Weights of a small transformer language model: rotary positions.
Each number is 500 + 40 x the weight over its row's rms, rounded and kept within 0 to 999. Layers, rows and columns count from 0. Numbers have three digits each. The size before them is the row's rms in percent of the matrix's.

# q: layer 3 attention query, 128x64, rms 0.125, rows 110-127, columns 0-63
# k: layer 3 attention key, 128x64, rms 0.127, rows 110-127, columns 0-63
# v: layer 3 attention value, 128x64, rms 0.0901, rows 96-97, columns 0-63
# o: layer 3 attention output (transposed), 128x64, rms 0.0728, rows 96-97, columns 0-63
q110 090:540526513564500439516553452535503509477504546486542469538491445514542521492398448532482566483497456531458502480511496529442452493525516580525435447523515477490537534415482521512494582468490416
k110 084:534513482554562522545459511515449502558422489457507520554537545459480425451472514507511420381540442495502538542502494513451495480512499576482470420560514512514479496519482475474527524492492562
q111 093:508494504528535514506496496490487472508463537606582466508537471538399601522475446480493562537536517524501464561423488412514509523457483523546460489501533502471495438466538525514458450534506476
k111 087:491455542452564529498542472511510459449525502482494453549452582476479519559467442503513447469558578513481468506504512502530448490462478556536578504501538466432517466531597517495531501486586466
q112 092:470458534493478490457496488502504560515540430481425460491533535460533450539465446449500476580438509453503515551473571501530506484517479442474468484495443497513566536502443540500434506513566398
k112 089:505511548468457502519464520529500505447547431498475532505605514484501480487465525493508472537473435557484525520433471395535419516481499460562403469453521479542529489574520488525498479453464492
q113 110:534566440539433440461527494592521565502495502522471510535513481544498533518565501457433574581559456518519515470547474540481456506421433484487540494479549478492517535500451509452463506521515479
k113 104:468454572552481464512514563524456506541526490520541456549485468507538447521451527410447546516532577498473523577436507443501444502504488522492458454510474547495494598502458523503539496470517567
q114 100:523480524457476507445502546472458514519514501468501391508528461500448520461556524455415581496524522593464429477459510520451502466458479506524538540518488516505518470483523561508482515571585442
k114 089:527507559479539524502426576564478455538491488472489464515468509517574557537486512433465510504551573495528501448520489427444478559509537488568491493470435518456534468531570524522500505415499460
q115 094:489507477568531482532430471592466456523465548533478503515449504507488490569472461525426471495497540535531494524485484435477484535524522549519469504493434476507480546542495556562587533458401450
k115 087:538543464598502496427480421464464465482445525482483509511476539491438482485413501476498460508539464501497468493480502530514528450471526462504556595439566525524499538497508459542597525471534464
q116 100:448537442459568506504489541557504468548539451545517478499523487476491488431546513537406500503471533509490438480474550464577529567453492526488501466491541519536484422590497492586522473472514531
k116 088:518492475551507438428576495471471443495473465519462502485425494505526533458519512512541471538508504529473430530516507459498469490510495516474532541407516411497485465533524533570451572573471415
q117 085:556423464542484467468606444498553478479504528489502513489494501502429479534556501562465543509548484577539508538452451502506551500579525526519557489440439491465520510461504451522478515536580503
k117 093:481463455500556527480483553512545460542450488507480504443502541496472520492462521440431512511435501428500523470464575493470514534498589482534509442558443529493510483506420454571530535516593522
q118 113:525441557476531532549535533553517501451501481504504479568476553541467456473525540545442468520557487548519525532398473544461491516529531442492507397471526555520405491486517533498493447470474480
k118 105:451449554458492489415521512506542511495543515537502436413458520527522470501467482534524540546496481496545506497556547514571555529477584512467460480486537515470408544536537472509563509549454440
q119 095:512518457483517483514445558425478448509459515494467485440493512521542462479508423485467430537479495573514513561525463528515542528504468576506463509532486562557476424533425532468465556572459473
k119 100:549508442543475545487435418462501487502548559551425464481524557503543509485497507448466492528487485526443464523534486510530486468467513530486516573422422545443467504586511502555454468519451519
q120 090:575476482495515512499425492470575443517520533538471487483509484497487424487600484476558491565526522493468551448403512494475502493469466487575551529564522495427521492500470500516461430551517488
k120 089:527519572508424507497531524592533538450524523503448480466526526511595474582504520469510557475502447492496507487479477499484479454481495501558496498540457593392551530487481458517472531503561472
q121 102:511531502469443461534525479507482531508465533528479514510447473504491456620451517518426553527501404523528506547502535459538451510567447428509490448572489537489479488495501516545426531448548510
k121 099:473526557535590558502498482447448531455553481397483434587484498548497495508485502534507495509403496474557462549432472470479518521530536531521439497472562507519465517453484484515476476509554523
q122 089:497506498491559485469487497472557471479496515484551431525476453490462454498535545546534438525454535454524506570495367459514492448538563476510532513579452489568492512499479465543511503569552534
k122 084:536495498458496519463505480522436454545575505467486495448515515476543498446519432543444569480528446488561472462512572515530522457499535456487482516498356485472577471499458477536493520545504521
q123 095:465510571531498467505468426476459533522487508532518483499464503484498476511487514456568483511427455535467507483457512470478476399493543596532435496562500497527596497493534462491532410554522547
k123 099:512563533532415497484475498484466448473542512434504576528589545506488473557514462466487509453532526589494558461497456572453477451488554508539514428544481471444547472477506545484495523523515472
q124 105:462471576494466560499462439469532533542493514428520507533545513587451535533500511471491490517499544497461524550458503489512424483542511547538431493516507579428519570536436528547431508523480526
k124 099:461520544456475578443520496492439485455567457486513485529587514491461514493479571529557492463570528492510492462449474531533462515397525496496531503482504550427547480579469494482492433507490543
q125 095:501528427510542499553508494512484599547494438493516488511577502545447403516535568514524502484457510467578515455511478492511532548510455411489498499473455470505518433551466455505513525517423517
k125 090:445503457559484503498510420501488524526538435510560505472551483547542508473481470511490544537420575480544493531473544437560488480481513482454453537471499462407559511544475582537472557496474474
q126 102:509472525560552498524508529518469503525482468486464568516521542414525484477538440568418531464582444492463520499466566457517530435489503568498439471524460579479522488499433512511477462476448473
k126 096:567390583609467507469526531438561509450492467522448501548507520460479464518472503531552515544502479519492513533485478515466492507455542507498517548559457463554461463540504432459498555486477470
q127 097:529456470544459566511562427473459532476519451553513501480574444488517519499505496509492489454518504509516548477530517513511505571499414419492493473407489535501590520512474521510489481565407462
k127 097:482453505450516511531494490543558517504523517523530507441579478515507507457414525415480466535516473571503513574459479479494518560478425540501459535478496488428565457511442558502489490414455488
v96 083:542458549505510462507510451469440544506566560557489533549482536548488475513399498471507544499489446478537520507559495567490388554522472493515555480554505543582502501495494549501536554508491471
o96 074:446581564528475513500534521441574492502470513464484548448527504394479527503550509494499476416504512515452458470472507481557496494421501516529452533492529496506529450577533462475479453532590506
v97 100:512551476519511463451474526548485448532471557488440582437484494570445437509527519418423490502539462498487432548539521453508445454541456476444539464460502548500540525526488495573506510507492520
o97 080:523499614535511484506502451455522532414412443510527445462463537502460447597489514527476513465532522481524533461481490469555533521473480473484554467554553488474494467438548471536555481485466501